config.toml
num_hidden_layers = 17
vocab_size = 5396
norm = "rmsnorm"
norm_place = "pre"
rope_theta = 10000.0
tie_word_embeddings = "early"
parallel_block = false
init_std_o = 0.0106
optimizer = "adam_atan2"
learning_rate = 0.00336
lr_head = 0.0183
warmup_steps = 562
final_lr_fraction = 0.05
batch_tokens = 16384
train_tokens = 139100000
Each number is 128 + 24 x the weight over its row's rms, rounded and kept within 0 to 255. Layers, rows and columns count from 0. Numbers have three digits each. The size before them is the row's rms in percent of the matrix's.

# v: layer 5 attention value, 64x64, rms 0.237, rows 43-63, columns 0-63
# o: layer 5 attention output (transposed), 64x64, rms 0.24, rows 43-63, columns 0-63
# up: layer 5 MLP up, 256x64, rms 0.26, rows 0-25, columns 0-63
# down: layer 5 MLP down (transposed), 256x64, rms 0.246, rows 0-24, columns 0-63
v43 102:116142086104099117156124096126168110109125099110134122148169130128102129139151143106182125149167122116132110172169125134154135113144110138111110123131167099144095096180164134098116093125154155
o43 080:150127136136143118108124148146100135148104145157153147075129136118109096132101104137105132138096128083132126091126179119111128095089119124142144146144056112104142145097107136138127138129063098
v44 092:113120078116125153114183142143158114105114122168150122098130115129098164109142128155148144093119164140136142118116125141089131128099112118141109192136107120072157168124160129111151104144139157
o44 111:204107137102155111125073162147131125134138109077125097112129150129121087139128105128145146145130100111115131134135129124143132138125126134146149081108179118112192106080136124126122145120138103
v45 107:124126103164078114093133135079140092117154124128133152115097138137109156125158133049142161139155107129138160120119119150113146102103117119139148120122130120125115185152110120116176096119152149
o45 091:172096141096168099157079135164156158099096112117126117097145103087139105105097117154133100111111147135127096141121109115137079120121121125134110133147115112083109090108166128136092138125099126
v46 095:128136126140144160122116132104165097157104154152167139112186101099133119132113139129183118091159188126155124177099126145145140090117124162141129121159124116134134101144160144123114115113089119
o46 108:170099151130151131108078181119181114134154115137090137134120110124146154151139119103103099136120096143121114069165113119108124145102120072119105116112087137155108117153100137119138117134140108
v47 105:119111132121131096073116141140165123165141125127165133155155143107171154126203156116121124095139129116114110098090119142136136110123085129116117131092088100122118149160138127095092096112146131
o47 093:130124156128148165140108192089145127130119154146093159083130108120091112122088116105134096167117128135148098161127136109137150125137145094145135140137148140140096102107142092149187127093123111
v48 093:141140150141170141175119136107145079135104132162153128146112079125129165140120148080109123094146135126096173167071137132116160134119127134126136135133147137153135113120153171072132120114116131
o48 094:159089118153119133088111165117165100107164129126085151138149113110169104118129110140123116124137122156138105118171099133120122155098145133096101117132079128109105112154097098173156135167160114
v49 091:133118146175138161132111146133178110134111159158148153122115119130171135157155128140114124081107178130095164123063119135102139117093158138141133136142099168114127119134127126093141091115101143
o49 109:150111146092167137113087179111168080124151095118093139126131102113133128094137145093127104132137108156149090127169089137151130166119125091117097114117137126149098111148124128153130147156169129
v50 101:129155140125115163195149118147134099097107135113128111125128124088141120145139131089102108102185030136121140150142137134130122138117133113126098134171098125144137121115137121130168128127127145
o50 086:132113108102128111070125123109111122154165143145137124123093081149137108143110137161139151147083217125116105114118150135122152143119125155131162111109156123081121152122122145131134116171111125
v51 119:141144174131157133103120168153087152134135101143090115109160104112110097119149114084103128109147162109120129124103141121156135094136062129132143106117132142143162139104102134144077122137094095
o51 104:103126107170113128118121117085183118128127153137146132172123132133159187159134145147151151127126121165138144134143120138072119158130154141146111141126114123151132091167140129067161132105136160
v52 099:134144124085116050112133143100074157116172105098089117129089135160142095108144128158134148132132134128105149106154121110115132144139090104111112154084136138104149138151118096137120104128140145
o52 109:096137123149121153140186080162108174137088155136167110131139175124105121138116136139137098126132113115158114160105130132139103106147153168160153132139157124124172138068136130120134150106127128
v53 109:122108104178123159090125112086183105138129162153141152127171110147118144117104127124170137105082177136157106116110100145083142090097139150139135131140095120105105132145130138104149123129124140
o53 129:196109158089155095142067183143138111125118093109094129106129122097138122137155126097112096123150092127107122116134119123153108157111115068128112102134122122146111101126121119153100133126121115
v54 113:116118103109107108142120066142165149122124119140096127137114120162162110117121151128170134156055105128135113100180101115132122126141087103108105113111139113087094097159127117139143100138124139
o54 077:140134127102112131128130127146079132127097134106166136093147133103084120153152118130114114115154148091110124149075176123141112129129169133152172146167136136169136155090116146157119162134077127
v55 091:128128099125108130096154125139109141129099128150125121080053128108098130118122123192119144172115138135120145133163126136133138115128086116135148124152148130085165122113159145142135197146112118
o55 087:133124143118127125174104094161126171126170107075163081166168134132105126149161112144131182119144114112124167123115122122123087141122146164127151140095150119132173140119124133100117107136108126
v56 102:146137133164137109127112155107112139120152093099151136103154142151123112166131105091143137173167134112135162097083136101169142122140159136137144102100137170177126144138107136134108072102142153
o56 093:095132126137148135120153143139165111116096149161129138137110121105128182064105136129132115098114120139127102149183105135094136119123101125117081192138096105101128108142152139080133142119144131
v57 090:130117163084128100118127125177079155120139107130126102143072138148135104119140130151112127160082074140084131077145125115121129154145110091115126143102116137107162134088106134142117101140130115
o57 099:079147094145103147136185108125120154119127151123157103127143153146108123136134115141143167120151169126126138181112148126132133129148143183161157134142196140130163149114140120126148162115119158
v58 083:146133135144121105114139124073074102122168165167141143108107098142119136104092115114095147067124144132142123130150138152123124125113148164125149112154091120151132160131100123135157176132111086
o58 075:113102123145101133162101065146129160119140125139079130177143151120198143158142137136126084116122110159116149127090110106109119152131114118101097093109143146118088117132114129151110132148134153
v59 087:130112174126094079087099135112084104140158119133120141136074122135122142113128124090098119126149091119108094117154136150145143112143100151098152082148143112166102096170111129110115146130115105
o59 091:076129113166115148156143088119129159123126166167126146142177129136137119150125141139113107113100153157136136142083126108118111120110129131123099162117082144110060145137128117155128126119075160
v60 098:125117102141112153113117118150158115115130153126186150151104141163103141160182099158146128171126152118104158129087138126110135110111168123154124136139088131137137121112120146147137057100146159
o60 096:125135143107183114132109185142146130123141078126106107079130115114131113071112134094140139101134113111145093115205109123148129137121085121134118131120157134104128120144143130108123175145107134
v61 089:138084175123118098099097107139094120119155150091111146111118121136161078133139079150124121093118119142099139132169148153161123131141166128114139098157123143136111100162083093132142105124121097
o61 090:054161127105141150156161099117145133141130145171135145170124139159149137115114187118110101123121159151161109126094128113117152129129095128128101129121123153139091149133143155155125145129118184
v62 094:129081153150112091095100089103118098129116152157133142162110148134148110114154114074076130164107084135149119127135132144152123132132130111113133106111143106169107143109070123114152152131141100
o62 094:088157128128098151181156105118122147104140129120115159115149079126152130113091142144118108096136158123102141135094147108119120130142135142109136113179101134118061111151148120184122145127106159
v63 095:134103193133151099114093167152085161156128115139106118124093136118152111129099121163070114156106126122108112101104139119157135132152121131118145110114133144160140102101129131129066162129108110
o63 105:064158117176101171128170114088130117132154162134135144175165122160107176111155144113133146105154121154138143155138118126113138131145138139125100162117121121152106130164140115112167111104144141
up0 106:122065118128109132110166175131109126155112138148127129123094173167134106118116154115107115134091125129133103100105157136130142125110135165180184148117107126145132125132111133165170106139113084
down0 108:090145126108129143092125150104103108121120154194135114150072159152108126112128149149100144114103120147115152122139142117131100127100132111125087121137100166155145089136110123178122178101143105
up1 130:171137129144097067131126083113178112127124123150131106152137138151114190139112156099133126083141098144110153087153157131126128134143141177159150159138147145114105118147104123140150136122147143
down1 113:197145124117124129104135133139133142131113118111168129105170118138118122161129131122127182087109137104133158132170095119149108101117134195116142128137127096077124135140120132145135098071127133
up2 105:138103100129190094089141093117123110155134133105108122123122130155111145083109110135068083143105115111102180094144129144121106138141116118133153161112117148114129125094137140078109147147131148
down2 103:121120144126094172143123165126145101108128157145100083080097170131141129128121123154107147054115147140136108097122081163103126080141151118119131107124125146142127098136157125125167123112133120
up3 108:140138118203146150119123160164143094132120096146129107098130157099132111101113130111124131105154135140149162100170134155111107149132179183159159153140108109123148140150113113145162124142105130
down3 104:076118102117198135144125194140150131088135148174160158109148133135141136127121100096139184125147116149084153123131124126137139117116124130126143122128129116138126185147121132136132159112131166
up4 112:194149078117118160128134115154161098136088143108150117160114161136131163120148169134107125148145109115130146109116125166190112132125097173129165129137148133132125166160118125128157125133107120
down4 111:117127120153116115118188152115094148121130177144102075113110122095195161143150154154135114116125142161104144107098104115127140145125133133119123139130139116157151136061154122105107130116115156
up5 113:128119091162125142129148127132162095113104134121123084128139100136170114065125160118116139137106064181128153122130141151120126110134127126155153159101130140123115116132174118119125152167086164
down5 124:172105072118109164133129076145110136140100135117083135123157064136161118137154122105118133160153128133129108130148115145131131172135132095134136163092140128122126126122130141090088170156133156
up6 111:137143105191112145116144105145140113154164110073123120175115151145125126108107130095099116163096111157115111121152128143108140150118108119146151132140112123126094174124128083128171120174095109
down6 110:130140117102098175118102126128141164086118119094116103119121171129156138138151153141135104122141147105140142138164150070132177116147120112136085102121129120067141122188141152129133103126142138
up7 021:148142122161133133149146138136106132153093120137119081164128179155144112094113133111125104137124125162121136130159144166123077137177139183169151134085121161129091141126124114122114129172110128
down7 015:106130104100155186081085099120119143089149131137135146113158095175099149110115110141177095154101159111133122103160121111131146139132146134130139102176118137101107114134133111156143136123163115
up8 103:134138153137100160111143137115143082129087146145140115156114164122112100095138096117112120114183176127124106147138130145118081125149122122149133179133102159152068119148139114129125150163101155
down8 101:126080132110100110119098098150087134140114089095120164101125139154097163143132143122127116131117106132112143141143151134119103150129127095107109192167105120105130120059151126125121098128099088
up9 111:151108101198121105136142168136103146093154126110127104124161133109149165077145157115130122154150118128088144111128128166158085124140163103139139125138156130137131105143096128143124105132084087
down9 107:118153130114098165150113110122093142133140097147140148098161084126069159132108110140087124095160149113125153138139142104157150131128121095147150169127151126119110185134116145130143076114146102
up10 101:132158125132096117126142150068145088146158079123157138130151122162120116128110115094126126172120080170130134093103108131168119130150147165143152135118163136115089102141116117092123114160143148
down10 100:084113106138133107132123148104151149167180144095129168092111137083096148162129136112145165074168159145124122149112096096134116125123098118134111134124140123114154148108147114153085107122149112
up11 108:131147102087156129124185143127171123163142105101167106139112129151121130090106172105135120176130148141135116132111137144115110154123119119151126169132124164123059130151159120105168138146138145
down11 103:089152134126108149115158202068140156123129140131142108088127130108159140119148168170165181131164097127150109135117113112106133130108134124112108154135118135113092148110135168114134128128141144
up12 098:185086116127085111117109123158096132111110138138133119149175155169125083139116131132119111132137125133103118095119136147150101155117136173169133141094102148118138130077154147164123098166129115
down12 102:155130182154127129136141125161089112089132160125120109139157127116127110118124128094090132184163181122137092144117144129117133108132127128111147070138120074102142120132175144103147123140126159
up13 109:148114171188132098141099091152120094128107122087090110143113123124154132094087114117122092116131128133139125099099134138148089114146161148131145111132127174138140093116113090158164120144125089
down13 108:136138107094117130127142111088147126138088094161155112132124118155091117108150179092167149123108087151118126119117095117102108125164098155120102100104179148094145128098153113104104147114139138
up14 110:154109078105118141070167188124124097123138124144121128114110154100125141123145131110144107172142138198117145141124149160132119124148162153153138159141179120134124121112122100111113155111143129
down14 111:131135135085142111121136150152123153048131135106124141124095145088125083163130143129146136107151076100111141141137110152132136108094106135112113143136123113104145108138088128129091100108180161
up15 111:153130103165095123107121126103132139148096114112143116116117116135183169089131143124125112104174099158127129103081149115131129144149150118143168102071131157104144091079148124142111101146129117
down15 109:083125138123163101113154099093151121129112147128101129146145105118156124126142130105146146096139134111133141126108105080128149119115091111132154172111103161152173123061153159114154169105147106
up16 096:153103114123134140138171127125140125117145122122105094105104139088103109136082128130083131156109149152190094095098176171129102105153135120129125143119112167129129149114139107129090122118112077
down16 100:090124111089085110095119128107116171119106124139109133134124139143120167129146109145130168083108108106086154118181152157160144123080104113133118088150118137125163102136123105132126125174117102
up17 096:111091120109110105175139112127131088102148081127123106173156135118128102129125093129124119136161145165130138135116125143130075115101185129178117176102125132103083165123111126124128120130152129
down17 096:066132135128109134095122147122171133120099145147189140121133152100137166125143135171177140115111107133107110128123142127104165104095080108088102126134134158152124126097145168118149120150136128
up18 112:135121125178121105169140127089153154136134126096112113150116111079138159118107132182123112141089145160152118159160156181149147141125136139184135142104140123114134156110139139102141133170132107
down18 111:132092105088096117142166139123129101143157148084122125127174115101124094108143147088108106123138174131169137091140074122107122134123148122100138163159104140143157107126124082118093128114127112
up19 080:151144124112133089083135097087115126137077142147123114107147138135153158080156091138120088138122101117152134115127162150154109145179189142133118128128124123089156134122172116144127116145101122
down19 084:080099130096124133119143121117124120149089109122166144130144134105110129128095142078143107182100119132141097129157112111104107159108126123143131142123131156123104080178152098148160163102116174
up20 084:125187164129121153138121122123163130151125131189149062159139155108136136122117124151099106128154126126126121144099174146084130123211160140149121132124136114133119124138113132139134126139128104
down20 097:128121097137138154102137174161126130098129087078161139129117144147128112126123166111166104110133122057110149137105106132142093173110141134076143138149112090139123112109132121130130147107126171
up21 093:134091144129131148094144095155096114140106142118104094143113159105169084101146159108119122130160099166177119117183122160113115103148109155132130107128147137101109129156127126086093141158110141
down21 098:064105109124146171120109153085144130081142160176153138141124125133120102134130115172135132167103110115119122108105087115123087128168157122096117112138128137140162110131106125103129135098116171
up22 108:158100111142105125115139110133126108139138100150088134119083139072188140085146124130142117113143122147128142128162149153159084079145115121148137113159137118151152127127169088144103140173128137
down22 105:114102130133130082160120114099127091149131151162148133147145162123083108126123124128130106119100149088136193127136091130157123148146172108090148126114136103105079118107121146123092146111169124
up23 112:148136105125130133133157077097161109133087126138112131183106125128146098116066128148136107132108115158124081145144149117146149122127094098161172108072135128126114125107120092110131158134099128
down23 111:123118130154168121178104147110130098095133080132152134136143147111103164124124130176116101131093164090127098128082127119124116170150153137128105121139153125119139113129150123148097061106100133
up24 106:137109106106118147089190135096126152142170139119095113159109158145110144117162108101075103170153146131133122108122142177121104141108111116141142171109112155128152136138150160109164109139113116
down24 104:176164130125128140146106112135129100160081161126088114186134132119152116112141097100110112148125104100157118134109135101143141181128131137143117079128137140101113103147154095156111091142130087
up25 097:134121163078113123119136080091149141104122141142117130136149126135120182085111067154142099127118144131139163116188125126119143127135152146137154137092137144152114135150121159142143081163129157